config.yaml
d_model: 576
n_head: 6
vocab_size: 8192
norm: "rmsnorm"
rope_base: 10000.0
attn_scale: 0.162
optimizer: "ademamix"
lr: 0.000241
lr_head: 0.0113
warmup_steps: 287
final_lr_fraction: 0.0
steps: 11055
Each number is 128 + 32 x the weight over the matrix's rms, rounded and kept within 0 to 255. Layers, rows and columns count from 0. Numbers have three digits each.

# layer 3 attention output (transposed), 576x576, rms 0.0386, rows 423-479, columns 192-255
139109097116167149122104152115142238143141085164140120167078069131190155086159139125122109170172130131138075077135136156106181110138118169169133155142163191112137192156142184143159096134110122
166098131162120028143114159107151114114097153166161127159172101146151129132197091159063070204114184083111140118165157132146137105162127142145154173114093155187049119131172105094158125102149173
065119107111068144065108176168113149165090178105144110123080120171208113122132159127096114178130205083115124098143159082130170112158174132119146148136122193180114188136136125167140107118117164
165138078135047132145168193134210140141165102154162181139074111162146111142090117159121111154177167101125188150158117102081102197169095100203083084076103195089180134113122164097108138008158066
124150138136088110137134079125129084165142150045112111098127158152054110079110110168110166076060140080146115126119136178150097147042144146181142091089122186164170113106129114124102121161134172
125112106059131183178176080192124130047167103104163127129103142170118133102112170079165169144147155158124154112107127144128168137088154108168106129124098109147114167116113148150094112136087162
131207123156143138117152138102122128105126152112106160086171125155116106069185099107155100183110106173126083145119175127133144157107133107100083137169121118106105085116164145147131142139129091
143117147134117142184142080106146156143154163131145107039160146153044154130151079173116124123142108123154115128106163171138129101188186134108108159150110128176125071131152148134070111164052134
072098118111152131136093107153115076111138084157188127158142103105123162094108165096160120147128136170091105141149126119163114146170110118132182106115148082150121092130109157137152134112127124
067166098070210115171138140107128154130141085160133147154137096198185139140114137175100141103122131132112158127138116146134131116153101175103142187182131160205129057168178105161158144193176172
157226095128131126163148051125130093175169122124093126166122106194044089145124190097133130100115181140101142110120110166151197134119120092148119154072098150146136079089163079066173122077101087
097137126117196083121057116174112140117100130141114146166089142118213175039200107109129146163074224116175060144121147155110081121130165149130135150084095132166118128084099136106162083167177164
138120141116113160109174148152099171103071185079108104124118164140159153115203106108143157177130179139158134129139165138111171151111143131119112104107124157111151129158134114104126097112142151
189152146119099144075141225128063109086113102093132160114117140115103106114136091160127138110077101116165076181100133137131134129119169105144124152104110075156119145208138122239073157119086085
088139079130103102132168168151112112130139215151119158106128135087191140152092100085128120140142133129123198096111144061149108096123183144153124141095041118157181087119099152132169186174129105
147105175085111117151130061172132154048091084152138224126171106137170140124193082142119148128142199103167076134131150192132183117089115150152140132136146059139112127160132142133134151127165137
125071134128131134138103148169139141122114058177174097198113112136127168125099115182131143131075133157160110138089161111164135161094151134108072134148117160118098123193132132146089091180085159
107134073124118091163115113149156179153142132147184096170090084089073149125129054158101090098161104147164139063134140120130102168152131104138146144157127116113107160135173098130158144157119158
073128139112143106167130135067110178161131158072188124159082128178125137105195098113147162163155157124096092104170132134093101109151095174150207061094149144113133126076136114112106075152113130
206103127101169132090089110164165088122117176113133118143068118152122188158105120131149143138071156137068126149116137169128138090120131133135119080141148095104114140184127122117064103138092139
163174108142164137131154134114079064113146133082081164146151112112164100152092104185129151107107128108154159150132126130134106088118102126130125122155110191093125070100156124143106172197106099
088154127113080124088154228129099073130093113089179137123093170113133118095111124171102203166116071146048115114170102132153188114117088144144188083164096101149169134158180119154097198119142156
052127168165066128122114180157076108107122112173172130144065196075187152170102174061112106149160175099080139112136098132124130127151094136191104114112135141077162188125173219144142153117118149
149163133157091152086130070131083144114118068119103104123193109164076092167151137121114137118076060033153139099107156161136170219171114176144127129124164092063141150143118138096110160097164154
125120101145110093146157193145085164091119138128101150092121104052166143105147107134128185179141129167177136118193115093085118126151124073199154104156085143131188169139033150199137064139169085
150149109152170156149121093163142145190160227145103177159079109119124168119116142096128107160139153165186141083156108107157141152105120161117141104123139037163109133126157125148173081121180093
147151118128141128098115131152122149138093170113082059082159180089200116100122113120179118148118077134132168098126108112071065106137138087205116087072113227158154114093077132119134160062126113
156142162098178118135111083098166097128109126070134153082125195085121154152150080191088105098163185100147137153130115133150146073128150058133151220088114056122097155161150135157091169159102118
097103111148085116074124175134115137138119119097143099147037138092123119144074144102097117175103132076128142058180132124109132166138108190161163109131132176084165141153152212154101108106092139
123129141130179116137145097085117099077139159128109186104120134114176187150184073095119138152146227050078135133125147111113103101107108109192125127101130077131172142133165141130099110126109143
133112142123108131116163112128119135129107162078105160141133117143101152114101121129192190102134167053109096117107127143151161097066116189115138053149159119166130056088147096052107135142136127
117089138074177109168127095175122156115133100115176153172119136162163128113125159105131146108124163139136101126126122155171127169123163160176084169104134121129118162196168167156152110115137141
136094154114142115096154104208157138144182163146130101194057120108102135145141147116150035133092105132108160134117084148135119163194160099102159069096171067171148061116103118118180094160161146
141123117116126115151124174138106099089147151079137128197162128150067082154136150128188139062124072096123128154115095107176124163124158186165089129082142069079111173166061111142126121076131107
093147117088153140155157057178103123126136130095072096121080210124106114183123193131083114151069150168167118135157115113156131056142112145082177096119161105129144079107198143105136120140213126
119145163165169119101097184119112139138097108141111126150175132128191173167151156105178181147115098121067052192144115154151090138144138204115100157084143139151098096168095112148124143136141117
125144101159171152175095176049172092179179138194148095070098171094053128108170098146121052078214121086105099089114114107094145125113149213089138172141142154136111116114123143143159183157092091
139164112126073174175176138155168183099143140112054087075181123087142095078183135141153097117110109222165128042079141092142108168056114115160090120156121185074110175181173107124141158063128129
111114095078171136188162068180158121131136112156129162089157171086149074056172151052123104113143159111108136088125143104145190124100132161141087071077023137160159069102123127147120181163179130
120039092131133155097143175115079161110143116163131122192085149152065093105102160021093130119120122124109113093156147131131114234157072127169122115090065083119171121159176107105114069103121138
111106143079145149121099063140118160117175188155092106073162125067117132206067174111104096153091075162128132102130107142097160086207091138182138108107138103096069113142128095138120117136082133
095143151146216103146083131103150162132147076155185163137105157136124130131165122141100158107095142073113126139180080144116141116079103174136118106169158094168121138126127108134101144207144181
130116147128119167122101155114093142116149116102096119123116086114102171145091107182149197098097134190165137148090111104084122061132137078131179103158091126138121169121092115156090104144107156
134082116087117143171068141127146070124148169152163171161108124106138171184063102140169163140109126217143169150093106129138079124131113088116147122164113097132118104115116098127112090043087127
146149119132122137100080195062177051132143115129132142147124104173146133167127109155138133135066063087112078171127117151148127129109043119113126109167179145169142156150059076113066120163073100
136120133166061114101115147153165128154155129183171138207081163098111196113114084121093162103199139096115128149134133060091113113110183106065152102124150063093107163119054127143080137145121101
086135099097165108156098158147095126132148122155133139122119111133182136096147173084134116100132135127085129099136089130113092138135116138155150177114106146138146122123131171105158174127171131
140154093122122142176097121123143128118211102099121113163110108187099092089116153063136176135120144172108099063091130168152178100126105155123151124137171085110143190165175138150135099141089138
083162145125099139068132086099109050143081152070166148129084164118110173133164129154161153165148173133156104142147126148140138114127144084115161126100094055144132166090101133086136167128146075
089169133175116156083116185157151061146173128171164210092141114164177106131104151110157090113090142153086194112094133111045088192095098112149184105174121149116135136122155157127107162101154092
112149139148127161142089120139152153149105082138135155137150092134175119090106151102071087100064139079168065148125155140187138125116112129100084154120142194143098106142176159106102102160070128
196104068105168162144162125118068180158123182124088118110175112153141129134103127117053103139133083152160230108180175117131135172140151080111128213108131194109113163150145142096178132139109126
150150120116071087084180150128115152117114075128176135157096118207089109154156111178138159072140100099095104132177082151090157091098135218147128092163130115141146133163110118110102169098177166
154168103124085128122127152116144191107101122088097144071084052143104106165136124154164112144135211092183130113131148151128146123163168099101127135077087159141179140136118118163089056165108129
155141172160112146125147127118148108148101144151074107072156143119111104188151120159151073140150153088179131156087168117135138107167166094049049177101126136134131108128110120144104109126078134
155146104091185110174104128130174189181146165133103099119177086094141127107167168110161113125141083173119156122140153137140148197146106117103187173139154130073088139184129115136185145095150097
142102112040114159146144098144130195080115134121125150080088107129159105157103180120145118114085189151188141118107124143125154083158137192116104107142109115120126151139130162221072117139077098
# layer 3 attention value, 576x576, rms 0.04, rows 424-479, columns 192-255
120123141110172234079126158136132164175126045092077164115131134080155136113161115116160170101145113189170201110082048153130100171092134086108134127116144108137163123105092150164135127177115147
200117153132117100165121112054113097022163085202079118157142174083141097143139066156182158119136136192108143108151072169104125183141091116095117138101095080128150085130170165133070103105135095
134108141065167150147123085167091131128114205110106154162138125136120141107124131110095116084145122152169119124121150171130140083132142156121153138177132093117072111090152091151127084245129110
158052161145160193115099152143149152042085098106179160146065136168163133137135127080210093173146159183146154188178135119147162089160106135118115149171141129155117112178129108172173134109148140
116100101150105086110040158044111104166100146142089150175154105103146108120195133149109122108108111063114115137121110165121104122134086130153150196121170110086137163150063088113076154141087124
100058085060121123188174110151093190157154148156130078168107124120148145140085138100119102131186105104082144167131120121136163091113158139116117116126150122129098124156115076156150109098096119
140129132171180135068095215081148132141094067134174130145126144077177129094125107103112129169103154120160189149125086131105160139126140175059111099094140113119089122119063055124173158075154096
177178194134084096139169087074121157162118143121074061106138176146150154189131107143124148097091139114096109092139114076176080124088124142122127185091155151127126144158164190102095144184107146
140073105113132162143127140118113123092085162114152076100145092096097138112132072058169124116161189169155070104091102112129126166098144097151092151088109132135106167134141091143134155071139103
127009115105176090112173209146124158050102146179115126123132146088158124142138124133105153156120094072090105125077099115132083151129167122120127133212126111102084153116095198185125151172138123
188138106133058174139210103107075108146134118091103159101126155138112133134086123157121100082166102100068176106108114084137138134091144099125133129171185144110092126142170124144114117131106093
137105122142104122106069112113153089127170084166095224111086109064117117126102096109089094094157135079187193111101113160112081144176080062121176132189138088189117151115108095118113120127131129
105129107087136136197085037134215132153156134157114104102138113185082145114118109094073124176088127190155179138144087164101118135139154124089116107147105157062128157052149170073198099102188076
178084180166118095142087084109125123113189085153076084115140110164082156144168104222083140116138137103111115118132098175120160196183139137077153154142192105108081131118193098164110077130108163
122168153140119124112118157126160098182101133094133156107135122125139128130089117082114124089162086151175148056144130063145151141115165118106115178126091168153132154191148124125152115127118125
143140136145109092104124130048119188091141181081129117034162121155128119104150089069143093099147162184114140090138099137118103085174107134129135166080113132198146107063152176089170173105168118
145068135148139127167134165092168103107111081117086160111142127097143070111091157088192158206111145146078081181121141096136152089124137133121088071174127207170170111119134107138120104152114114
171139158129115134061170110168169052129118128171081120106127159110116137123094148170105072178069139089152170150089147147115116131094116110110084108215150137139125150144076111132117174088096098
068181131193075107136155148098062195172151122147114120078191138122134077107115151117127118103224108070118200084087112104153155124121100085085117147074120186095188114079127113125178113126135089
090111115094074145107116096118167115104185154101150121071057111138085148110140130139075066165150165152134136114100136146142185165180144067193135113131162071102117168095143073112177068067122133
105095165123155193136067073101157176067115107177104117103103065135121123104093121145120086147143189150193133145129125135099054127132096172124095144088141160160168073093077079131127102104176125
137120135121137103139102056095221182151171192137109138141150066125105157095119110118120117091075122163178105118187138140137107135154131161102167134099109155123144090073091048079081121186142135
082071100132147153158162193168177103105121199149175092102109193133146126085091090117170109135150151139170093138161131079121146070146109120107146150128087105196102138149105107152107129136147176
107098095138119195188094104179179115162144166108106189154089139162129122141100140129147162003131116100102171118095175151173112149128174157094142117140160140085031205118235102103137119112147143
160046124100086136141224180139131099080081057164123104113142121136144170193118146191073088108152116058100122159076095156090163174106140070187135133167095143086151149132119118166102108128097145
079122124170188079144174062099107119140147127134143128174034095152088126105130154114138125125126094113142097161111147131162155129177105205051169134162183080134112117173149104135141131182141120
154120147125079098120128157127104134139164110175129124166124067150134138095098159058152125134105109101114124099146165126113123150090151154150112030166181116142151071096147126112155095174158097
153112166113131121183144116110142147073096176136145139125142163162106107146120170129128132114150107165116120100145127146119105108175077134141156147114176129174116122081120098137119140176196142
130103123121104140127097129184159140147123132098148126129120143064081117146105171127140129075151047150171143120065126182123196172126130150088153160186136166118114129161145168110177109153140158
186172153196097157136124126136118085126128099123135103091143174132146116128105160188103084148130086132137097139096142120110139142134097076117110155153097106123148203137135123183171127143150107
100170132146109147130139171068155115180083193121150109089161086129124158133157119076122121105118111195129111123154104143143158092162070123111118180151122153146088101089141153167125153146141143
155143156166163132156109187047137103144058067100093157129178110187167063110141131098112166049138127141105110126139149077130113053083053184118137179140081207196170134142106128131125125116127103
150104108132114154161163152184185084155160129190142120097157178124098139149168122158130136198113158133097176158089136150119150108193129082089166103152111113119141102077185157138106172154107144
137134117140105113143123177117172096146104163174128146213130040056116139142100132144108111171163126086115089083097146134114090199094127101146054155143082161170125152145094124111125115142099107
099222136135099146144142081151112133130167195120173102123129152151101105167074176105084040115127124142175159118123137105088161076141079131152094126103129194095131147121107139151109128078083143
175099159096104123073142111156164157031122100146109151138166104138127137091058085105133130242089109210147193146148163154068159190110150127144113070106119114136107095123134115117111117098132135
126091102101167085125127068136128169068132142112103187144079115138121187138120077137109154189197104087120158135166139186079200154185139119109171155160130066193145083129130168197150098108111141
169118137169145108085096129131111161059133148145151167116100086104093149154164129183166128163145088051119087142135094139131089129150186098121164199174212104096029148121151145138165082160115108
155176153120100142179117135168144075138092137119113101135154078116150137185175143171099108112133139070163105139136109124062089014154150112160162169188213180135105113065087131117076168109110101
140181129171135038110136194106129136167135052166193138176117110137108127112169145153126127077119153061088131112107122171166075179104139165127108157128168148152178161124089133161123139176124118
185148149104113190079140116140132046114096141120130140144184107130103138161123110059130081173145145138132124126114133124125121097085110118140091099158129172127216159115073100118128172083129099
114087089148110114170160057173141162138126129103092111108086180145154129151114136194103096110141137084091130144159145182143146182143146093152137134093146089068126156154182116102142125086185130
147225140121175122126161143124058172124144124101088087050135072166154137089159187164005094104156163122096099099098099188088113113162125135091115166070172139135119111161171168168173116166158110
096123156153080176141178148164092166182097087114140128154158164115092127095144144107119162086129139171165192100129186136134130148142132105141122093096163116152196108070170147126125127121159141
152203115123113174229077064107086095060126114107079115069178105166133071178128179127145162168037126091058186161105124133101106137126112100123088112121120159067190154100167139117175107172104104
160109171136063125124189071110148169129121145152141097159125094107126155179111153111098170167153145144148092091168147103125162178158100117164102141151175110168100094154169152137095115140139125
112088125110081072108160132124153189095114159148105137166156134046149147170123105134107153119176144064093204129127146107096175144082115105186151173161094109097148152106106158131076183125163114
134090137125069118128104169175127136141109126171106125111192152172110105102097123078117117149088104104120163108086133104086088134138139166139104095167180152159097121158125095154138117148169145
131099133113111125166113084155113152076125116098063051157122145098069161212104111109093183104194090111120135118129143134135106063103152159147115128136092108109139087146133112113105105096075158
156150144081141120121222145130079144117104170121132113143143140155122147130174122140137093162152129148124085104143080163118110114100166089153093120115092116123134150080066132141114125098112084
039114145096100131174070150175179121110114136143197153176107100062144136140165174106173113128139145153133061127086097148098139150142143102202134127129087093106195097134129101110071132138122115
098107144147151147151122120105170117145102121147123090169125112059145160121158071086207126149142165134196185147096193039151105130195097080058141083096085139166125131097126138170116127158079101
148054075130169131146134162127088054159131119153124204172173206133137125115154093178100129110123102135114149099087091152156150132090154165127171149191144118096066169120160124141160142091139074
106126077142188101130099146124080126098148132143146195177118116102126117068149123132101139126158135165141112144152086163131131169119168115102174085113085105117132102153129099065181114093116123
126141133176188138110180152129078149097050111147144170128099165121124152170087164097068143149163109087125145056149105112093122113107144148165128127095153137166193094089141158162076086150108150
141107118168139069139129211090146102166127110177157075170107170118084155132136147155100086160094066085092144083192110145150158203134139079163156142086134123110096174152152139111130115145172099
# layer 3 attention query, 576x576, rms 0.0453, rows 480-530, columns 192-255
101092121129187091168108163124133098069160097192092152115088196092077115148129111173100198122105156147113171149188128115102092113190156139211120031135129174165095117101118150147106144157062135
067131076126115098110142099144140121120086150126083110080089121098143134095160062136091106114109070184139152113094164166171078137104118151100154115107139121118117141149116186121091134096099126
082151094098155114142095084150123121093139110132090176125137200053099113118138143138076173152081102149127185139163110156170148097136160162118181094128121166184072124092171136122128136118108126
113107120048089096056123139135131134130090153136085117141166123135125142101100166066114095100087135123133108170110123101085129101109088133109116105074150157131079182183128120094110162140167136
096107198096110150164170156127091122148147112152115144163139164100143121133138183127132176153068166058081146153137114124095087099174146097128146063080115136135140133111172133119143147138125144
107117141128130152100113154125096176170136172126150152117140058181134117203073123163161062151165107163154103143123127128109132102112109107141057184107132100109150103171064111168103074151102132
148111133151176171127122154112107108156166151124065157086130127148133134092101142166133093115124094150106103094127137109136136121123167046188100179168131115126110120126097153131120101108073173
123111131086175083157109112163111176093078135091117186153109187086095124121097154156118132148106131153108173192056163105086157103126142159089149109130117179130097121118126125093094163051187145
149125168121149148118170120148067150118099181096177155104127094130124073147109150123141130143115093080063098084121111109097162108130123178120063123126122098088163103141091159084127063142081130
141110123093120097127152111133123151119106139148112139110103070107103141099109088087098152132167154120095157092117095116147115090147123195138121108088100137095108135185144124180158209095199145
097078137093171087162147102119165170165097083090116107100080133114129161130102168093136106092149110166089158165102163149084122143116161178121160127072094169122099203152136099142156113109175116
140140196125187076080138128084135154116122155087134149142109184145137149096114128150108065129151135128086121162096173143119112114060099189103135190158107164101165138123152072123118080098114176
126102086175115160045120185109131125104154191128137147141145094130157110129128155095108151110139130145156071159142140137128155106097070114100126105122151069151127165143132108122175129145150146
170185134160142141052076104087156147117145082088102108121164137167107144156161169119148138087212137144124075137137155046113119065103150171138121132152155152192138153101051092119111134136099171
179112092143176118115155168108117138134114077115113202100121078072125105129104160109083157165053164155112204096085139145063107070175154161088109113098135180119128168108106134149182103105170148
096162083121125137107105097117192131155153155222062119140132116157129108155102115189113147109139126140101109141137142086133135133078167093123021171101142063135178105149115124144079050145092161
146132122169114159094158113127168168153112079128141118191112097169120145130174096157136040088241127099190072135170086089132129147124116076154134141173145046156184138146081136110140119136122115
086122139114088120106164117131134096162087178110128162175140138094143130136143129151115166134130138100102144091135167109096145107059183173177157113057160104125157086094151110117109081104153141
189075156076125157146153142146153167170155154097128137122096145121112142024143101126083151133089084123084173102191103168143099060164117116156109118099124136117103152061163165172160106093132084
212134142088081108071115173106113064108182117131108109101175116092129118160123184140152075147115114124153143097153128155110100115120139174127113122119120105139160156175143136103152175122150183
179099055177158110132116109164159117167088055114159168141164158067154040094205140149091160152118098076103067098141092164073193122141128108069143166208117118111139131083134213115169199154175074
187096090111131107134108077132140103118152142127047124161137185135150091143122138087112093091133098124141095101163088194113160101162124122152112079037078153055122153052142134142141143145167103
089127116078143119105160170154174149086115192132086125134123182082143099106097132126105154135104069145151107134059041165165141084096125148151087129109135115098120121096131092100143156103182099
102195118180165112087146122110137124131095128151116105087060088186131181110196116224104021080162133140159132125093125126145102177037124112111145129193110119085209176143147091174119141163151142
141150091091151192110103066110154085200140166127083141130155125151170088080184095204069144093124146129094112139148082101166087125145116067173138114137140111100120121095141096113109161115206150
175141177150148137105059115062069084126114157074166125150116085169109142128105172116153148146190132105080087152084158152099145235126108123154076126171120103111177138145153088115101112089036121
129137115128112136138115145131104120137144128142175128176092136135166133124131102115109092121091116184111107089184156122099143034107141087142143082153103101112157117125155123142142061072117150
091154109127134125116195147128121076103094079212210125132083107135100148156136124197149114153082119105129079130125152114131044124063121098152086141100173089136114098202116145116104080178113125
192148128094085144146158113197108103196197122152074056167118144095039157081080134117112126186018116067095092100192132186156151161107162103132096132051145175108126165122113140089183077114127173
140120102134166149105085161101116158110110086108108121088174112135135185148171177115134118092168100101199146108127129157108173118165150097143170138139162071190152168083130108147168145205118095
086137164172136049158126129121138105142103066088161137118141137132108026106134153190087125115167160092131145111100142075076136144144155159126137094119152141141131093179083147107074172114085109
203180154103112146101175113164089090116182133157128053158099130107135121087115062121106079173084163115106115135102157101108098102123117117094135138100141124147164100199143163141137141100151140
169101113075129089100184187175127072159108132155094141138058133092122098087118153088100105176146154123128159064145167143114189053136139116095119214114114090154144169084097108124093110156147104
137115082136123096172096077149170119114120119135115154127135104115090176089114097138161129126140109165121067136100106082101112118126108129154120152176081112166135155141102085132103123109141152
106151175112115098122144104142151148156156082095138155143059122066164142100161070137113177182144149185116083138175172154157079189140150118129146123135106186129111134136078178138138132111126184
117050083194093129158160134113158099063120156143117141196192088181133153171121133086156147088162081084141107150108133126101159150089129122204157142123186108150086144114143119148065073094042102
107140094105140140170155163139114165160137083094124147128108114128089116155128092108139186107145136100147111101123097129135109127147098098200165189107032085127154145116138197129105104166092129
109118138173156133121096170126086156107157127169203089149120117072095163196107066124171151181113157150101164130143162166161140149132128149143175128160087112102125143118124143108171098130165112
126105126115137120130114123136107111195140113158098085203119152134134117129163098200084117155167131101164149079180162118180178120130149114088136103124156116128052078121150146142153094123170167
147198084190153084115114128139121133111221157141084118145078181170051134132085096139139112190060115048089155185187140203105139113122116115095180111179101108130184146125125075132111081150120134
102152111122172128159118104155155140125131116121108120095160092133126160087147086197166098040106161112121069177144135136204137088135077128034050122115123177121166146100123096167134126138123157
206175109137141157146107105133075081155194184052100097180163145108122130065149188108124134089064128132110138133169201157132158147102122114147179157116132119130104071095105110162098060108123198
176153122131148143107137087127137212071138130142146115118118174169126100091086180145170141110095104139134141125169134196188151142188127098119136090105072121105167132152096166168138121085109121
107088110140159081212159091135127139134132153129085105092126145079067081137171101102128133083112109181124122121107099234121154128129125158166143179132139137139091134104147136178161152087137128
165110152147107154139095036148110085129117131123083111174109163122074113130116175147138074173172082160128168120113122129081131076105117159074146124154135156155140107086120121144087192143151139
139087118120113079136136095140127107225088121106090124152149136106134163107145178193110104111153107127148176101124079157160088098137131126109166156100080121125114156241145148173147197148100102
149158089195101101117144104158152124154159081085184134150096181123113105066062124183075114174108137114088174122164158124037138134133117047133164112215085199107147114163119128162147081141139131
113134124180136199149125073061194112116096125112119144130186093143091184164107173085155168025185136160109131063090104138083151146094107109175185187175139130181143177079136146179180068143117127
132163139138140136099136093120118119125156120107137120122173079137138153171125165175188065105160122095087090107132110098169145137105097136165121192170117078093177226137109108109128123153120162
089120107115152102174117133118118075069112096110117165106106209067116154116104121130109114147101125142132154081146163164100138069113142164105111104148117141129123151098158124099127108152113057
159139129149119167129092139131097107151148105128090150127133101165117134182114169114166125174147103079109127121121098134103129101075134111172111171134144168150153137111125146145151064150093082
# layer 3 attention key, 576x576, rms 0.0441, rows 480-529, columns 192-255
125126105132158135168156149063090125078200140106132166102139075175101111052069200059140102135070140089109127178128130105114090158121168142095090179166117171084162075133153107064142102062165136
178144133119102170131113080114112108159172129139135151067184098108140162117122128110134112084168139181135146144125116095146152124166166070133117173095089151164074104160073134156160069136162202
114136109153168123087135145116101098136160124163173118110175166154112162056074148066136097105138183133156143181132157108131156111122133122169098217143176131106194118164136129084200075093125163
141133176199169156122122122093166114118130161086141186114169118114125170141114182074124153114115099124112149202066072152136131122203107106013107160114135144217139079156121125132079138101176136
155115153117120089129110149095172155097137139078146136105174069167109130131067167124120096113122082105052131114137149120127102156124131184118112122092163078175091168142144064126169091192111090
143103130136079157163135099163141094117072119214112154146139174099169129173171094143173133137180099178154112142133123113158126125161110141095150093137122142154115122127117138167068184086124143
093202151088115154158149082175126152120134160166113190140112170117131130136133085146157097078155123122180119165177143090166132105090100172108168068091075058118119167124150176110124201149132079
083137051141134183155142140167142131125169100124154104117137113122124187135109126127183117167089163059151109131192159070117147133082139165170134176126151083102139145133167122090177121198137120
163087111097065128113152128133161125053122140144118158131153123074127086109093105155109119082136148205093131126119094184158072090125100164091193171118111071149089153182106117095097145126108069
124143115158111133137068151116128068137150121093177110140138135177101143091093146155145103157098167163096113119168197148056151144103116135176134120156109141075180121118204105143185092112126105
157162070042126115127136155113087134122145072206100156097149161104146121107164133153138155176125098128140133119132131137129077142124118085120109134159140144073107078061104140104186100133138069
138091122130038163138146135138114181123118114124144174086140093130172119132202130107113149101117147143216165107132105153126128144131098137141131162159129139049119126042143164123088135129157091
137084160089114127139079125129169100155076152123093182188126120123161109116124129050098147116109146141162113140108110137084122149131154126096089101140124123132157103093147135119096160097117100
229081121148091129107168093136076167118158134074111090131128140174106097110108139176098116143134098152133099131108087132096187115103147106146175153183153164119104124085111118135133146090168142
177169094121155148113130095131119141150215096117174119067106112206120159126096107130169122141108161086129140129151153152134109148135116089161112147114127165097128124119142147149148116155153117
118128157246133114111149105092154138142141165121168087107107148116127089060143128118116087143133113056164099125127106170154130046199095123085139166201148158101089106174142117172071158134078208
146143177105103093136140146114224140134088141159094133114167126142129069138109112137084177082156100088122126154133100138100157106174146197084088144106183061088112121170125090104094154087114123
133155123137147120081117174138070165132137082154133144118151067121111140118135120108150156125166095179196103124160134138136195084161152118140126106144064157076086142072091138142149125129162142
118158091126127120103136140115119137115150103124135124088092112144119138122151133150112116139078136157147176102118082134179114115127120130122158159170121161125112131102115131092174067156150113
110138155113087112134137150130115132143124095127176163088115137150149194085123087119081149157110134076072203135138137118164105142185126141183141163103125086176110123109139178140198167133119109
121129171187106106083174040125111133137201168084116104070145125131123146150128150071127157113123135106147076066148149124077110116053118132135111071095116172074110184132154085151105130145158179
119143127138089130117064125174140126096158104088157133114072162136089139092103138123092081123112170063121155134120182071156078113142104141150113124130120109112162171174069121137173122109143140
165149122140115096100135097136082117147114143170087100127109138096092150114123128185137117098158124149154106172105137101137072101132122153109108146095110081140107162137125095123138117134172181
117126109070116098131082111115098121126121088202169180131097136125115102128076116124147163055138097066173167137127146096136151076136086160127093184145142159135154052084168163096136102128169081
097106102108172168110097184115153128116150142072137117141124132137109082101154077109102174088088099129132157143132047103127122127141122156153112115101087091124119159075158144129155143167094171
111093130133109083150115099163112068099135077145158155154178137092113084168088136131148172202062174099104157069144080174146105168175117195133127161144109122169098082147141117133151152177158089
124161180132175143156089132143134126140143117147083122182201198152154094113151073131100159238124092071141110121148144129103135123132185124082118139142144141103138165180082075106179115134096165
038124199111171146157143185137102180128105128189171176170118083173153156108090112112122182149120124152112112181115103150121151094155169066159192176126106150162109057129076120133053105110093131
116186116180125123118165120135153117152159142141111114117139140165109148154168117156121114115076126160131156147108110133079143124095168124124152116121146159103151173167145148125152116167146161
161104044079104131113106158070107145131112200107132118109153106140126170090172135119173142141140189126086129136115147131117125128170070134132126111138148143150119128105148116147175140121116045
138120150104137119133120178110159095095115111123088099166122143056140135128164164157132108073132108159179074121144085118141131154084124142070145075129134058137139152110141145189135180110119122
115132137117164196139070092107127105119117108081106138112117139132160152161118124141134094151174097091187128146127147113149140140104123108120109138105136113107157134197133171120135062136152184
090187142147131145136108132147112134129128210093137136145181126152197131142170091092192072109055135124098102133085124113183179124087113067128166122163105093153131099159108144121099068124193106
170135167150161147139094163102116047115140156165150147078134113147112128155149105167168107102109083105159149155113056072110164146114046138106082112084062083080112167152154141110155185111124083
138070131123111134126140106137117117147152103122148114110152102124165136146140160106092148095140158151170101129151165113075157124114180170114141130113130090162163169141077093123116105144091115
103121118136108137111075042168131143118137118143096122077149152083134176160118124129142105137160155111182177134163078197098163172148120141102112136103115097076160086127176122146152137169144144
112138094172149101129201138153138126125079173163161174141115157062137151082124171094153099157112211148083175111094133096128113109131099118158160131196129159151104133121151159125109124122074125
121064186107136115091122104117107167155135135119071180153082100104111146066117109074108154071150124125120100092174126130070096103147134149118144113123131133114145163161125124124087134096091176
158163187115130133101199118143074129150138201135158119187088105058199145079084130088117117101116158107116062118114187119088093140089142114131131074077130147126093159104133092079132057111173175
124148119133166110183087104136130102123139168161144132097184142180095118154134192119114149150115119055108068115122158105163143141116143129096088193150123206129131176127106124112135042169106131
081120056127112134099125129071097156034122102202163116137110065169143130115144146088100125170060172144142137144157127121109138162101072132176158087088164169141185101126164119097084171158129059
083186169103177229137133120167118133103108121135090171098123151095148138098110141135078124079156095076118173095129132107133131103116138147167142068138133176167082098104128114071127144104155097
128112151087123085150167106154087166143121128168149124140160122091135102180088170149118106160167152138133133099139093075197086134071163185144102195141063175078040175094070123084108084138151077
111138129110093160087163127083190099124094131115194142133149181121109090182135155098110122092208118106107130118130175117100167173081128182138098097111087105095167140136079139114183105175131079
096149070129122156165090147135176152125081141065184122146129120124098142084111135105107146027076071096176120118153139096139163121100083109095119149122142148100062157136139178147155092133179098
147080122143141140108162158105178088173142116121114065114082181093153172188116135120072123098083083092130125088123121159097151126105108150136127140196117157120135085151089130118157191072181170
123117145057167135111099109088111103090080133155147184103191063176152118104106145111091149085102136131151134091141107141143133098051100162103110146155104175050165105075063097086084112120130101
123130087159096201163097147105178160108109080052180111169062171163102159181169163145169114106131110070174097169103117149153172182189057128105168186212153130078135091106121126110143122099125095
110062079163066123070124160140049102103115133143128110138053131109159117129121142158106107157136157155139028141127104111095153138124134149114104077098179140175090058085159145086100157084062099
131128070175091131066109116139123149125127121152146105153159158174070096075090109078155130133097155080147111157148129107165121105142088116148153195104129149104141145142143186172172087080145185